python train.py --num_hidden_layers=10 --hidden_size=192 --num_key_value_heads=1 --head_dim=32 --hidden_act="swiglu" --norm_place="pre" --norm_eps=1e-05 --attn_scale=0.177 --init_std_qkv=0.0358 --lr_head=0.00722 --max_seq_len=1024 --dataset="wikipedia_en"
Each number is 50 + 15 x the weight over its row's rms, rounded and kept within 0 to 99. Layers, rows and columns count from 0. The size before them is the row's rms in percent of the matrix's.

# layer 3 attention value, 32x192, rms 0.0428, rows 0-7, columns 0-191
105:58 61 24 41 58 72 29 41 48 27 29 61 56 41 72 22 60 47 24 45 54 41 30 32 66 66 58 67 75 35 44 42 44 53 68 64 27 37 42 51 37 38 49 53 23 35 74 54 39 46 47 09 35 52 38 46 54 82 52 42 33 63 57 58 49 59 56 40 50 39 41 47 72 72 63 54 50 31 65 87 54 49 51 54 61 67 28 69 54 58 16 28 30 51 54 36 33 54 33 60 48 39 84 48 64 55 61 17 66 67 23 53 84 49 52 52 52 92 29 39 44 40 56 86 44 69 26 72 56 58 59 37 74 61 44 56 16 46 66 88 70 55 61 38 58 63 48 46 48 48 34 72 59 17 64 51 54 41 55 45 70 50 43 52 48 45 60 46 59 59 53 51 53 50 44 60 54 45 60 55 31 50 47 50 77 67 50 49 39 41 58 58
092:48 19 37 40 31 26 34 66 39 43 45 68 42 48 56 33 14 28 17 48 53 59 33 58 40 59 37 41 59 48 60 56 39 43 67 57 82 71 50 44 69 55 54 32 62 61 69 32 46 53 43 57 70 49 76 51 42 48 47 78 72 83 56 60 37 22 52 50 54 42 39 42 21 44 32 48 37 47 37 68 36 45 61 16 49 51 51 59 55 22 45 47 24 49 48 32 52 30 46 30 65 61 48 55 55 71 38 41 43 43 48 61 27 49 61 61 56 51 65 29 66 43 35 13 55 34 37 36 40 54 50 07 33 69 65 44 63 71 53 51 27 62 62 50 20 88 60 30 41 58 81 25 43 45 44 70 63 44 30 45 70 33 40 60 55 36 38 38 42 54 36 32 74 48 37 52 54 54 22 33 36 30 38 45 42 47 35 66 54 64 48 60
098:65 50 25 63 35 51 12 62 34 48 56 46 63 26 38 54 40 90 72 77 54 57 60 74 44 40 52 43 25 39 25 55 56 43 41 58 15 29 33 46 69 44 56 62 55 49 53 56 47 35 60 21 59 49 63 55 31 40 52 48 59 63 78 49 46 53 55 51 58 32 64 43 57 73 29 56 56 07 39 44 27 63 44 67 17 50 63 55 68 45 49 29 49 29 59 57 41 50 25 39 30 40 48 60 56 43 42 57 60 64 39 61 52 46 23 47 44 53 84 47 61 58 51 56 37 44 56 47 52 33 60 63 44 53 38 67 31 49 57 36 29 51 37 43 54 72 54 65 35 44 54 41 25 25 25 53 46 29 66 42 38 70 44 50 70 83 98 55 55 38 64 59 71 61 17 52 51 40 46 43 51 32 38 26 35 84 44 75 59 45 58 48
099:89 51 51 63 56 61 13 61 51 15 01 51 54 66 51 39 40 64 56 40 44 46 39 46 45 46 44 45 74 50 44 54 67 46 47 60 25 42 43 57 35 55 40 73 35 49 44 68 39 24 38 13 61 51 48 21 53 46 49 39 59 52 68 64 44 48 87 42 53 57 70 47 71 80 42 52 40 62 44 67 40 63 78 63 39 67 41 64 57 43 26 52 67 56 62 40 39 50 66 31 57 66 67 55 58 55 60 43 73 52 54 30 45 46 67 47 07 51 49 43 80 44 43 54 47 53 56 51 57 73 50 57 52 65 29 60 32 75 46 63 57 43 44 88 39 75 49 62 59 42 59 31 78 31 57 39 43 30 53 48 44 10 50 69 37 39 43 25 21 51 56 45 48 49 61 53 46 70 65 28 39 58 48 35 40 45 43 75 70 48 76 60
096:38 56 51 39 58 03 60 43 53 45 44 44 55 64 68 57 69 50 36 86 55 46 44 33 63 26 61 11 59 40 90 34 48 83 43 36 65 69 66 43 26 48 70 43 42 46 48 53 32 33 41 40 63 47 40 43 58 81 50 58 17 25 32 44 68 28 44 27 42 58 19 57 35 37 51 60 59 75 51 48 54 71 17 57 76 57 41 49 56 63 48 72 73 63 43 67 47 66 65 59 64 58 68 50 46 45 51 45 50 60 08 52 65 52 54 49 61 50 41 48 50 13 46 63 47 18 37 43 39 63 54 74 54 33 51 57 43 38 60 56 82 35 55 42 78 60 23 70 80 56 65 43 79 42 50 50 52 47 45 58 53 36 54 43 39 53 51 57 49 61 51 39 32 57 57 50 41 50 55 69 42 67 52 60 58 16 53 26 36 41 37 50
092:36 65 66 36 28 42 63 64 61 74 63 61 47 53 59 67 53 56 47 28 56 51 68 09 24 54 63 36 57 49 49 55 48 67 58 38 91 53 31 58 45 46 47 68 52 40 41 65 29 69 67 52 24 47 49 66 43 23 54 45 62 60 29 42 63 53 57 54 74 61 45 66 36 35 61 66 23 57 52 58 65 47 52 67 66 75 55 70 50 52 61 31 41 59 36 50 22 69 64 55 69 62 21 40 46 65 44 55 83 56 65 46 59 51 40 40 43 44 37 46 53 59 26 58 22 50 41 44 70 74 33 36 59 41 58 59 35 55 36 48 55 53 46 38 80 50 80 54 29 50 08 66 52 55 87 53 55 53 60 57 58 80 58 60 39 12 25 69 58 66 38 36 42 25 61 44 35 50 42 63 32 50 47 35 52 18 32 79 55 53 31 53
098:56 60 33 63 20 60 44 36 45 62 37 65 46 43 43 69 65 72 40 37 42 47 41 41 95 45 60 67 55 67 22 40 64 46 40 67 64 41 17 45 35 47 51 79 35 62 57 61 60 37 25 41 53 52 67 44 43 37 57 31 63 50 51 50 47 38 82 32 68 07 71 29 42 56 99 52 32 58 57 81 70 48 29 68 42 44 47 29 44 47 46 70 51 48 59 36 58 44 31 41 34 33 64 59 84 51 72 64 65 48 28 49 99 47 37 70 25 58 47 61 55 71 46 64 62 61 49 71 43 62 53 56 38 58 48 52 51 42 56 40 34 20 35 69 31 57 50 48 52 36 50 17 52 67 39 39 42 48 51 56 59 48 47 55 79 67 68 53 70 35 39 35 63 67 46 34 43 53 51 45 53 53 51 66 43 45 18 49 41 50 64 43
112:25 70 44 56 69 99 34 39 40 43 51 72 52 39 58 37 43 31 47 38 42 34 43 60 69 64 28 45 35 42 52 42 28 54 39 67 28 39 30 39 63 71 73 49 28 47 50 53 46 59 63 38 57 47 70 62 44 32 68 31 45 59 61 60 41 58 37 51 57 41 40 37 59 57 30 34 40 71 44 55 63 59 40 55 46 56 42 56 53 80 70 32 47 17 48 62 70 44 41 57 44 46 34 63 49 67 37 46 45 79 40 64 48 50 44 50 43 63 42 65 48 49 60 43 30 67 60 86 50 49 72 76 59 82 63 42 19 78 50 77 27 61 30 31 37 59 37 67 57 51 66 35 57 20 63 75 39 48 53 47 70 15 38 74 53 08 63 68 38 35 55 65 63 54 65 30 47 46 61 53 64 72 32 50 59 60 49 85 30 44 62 47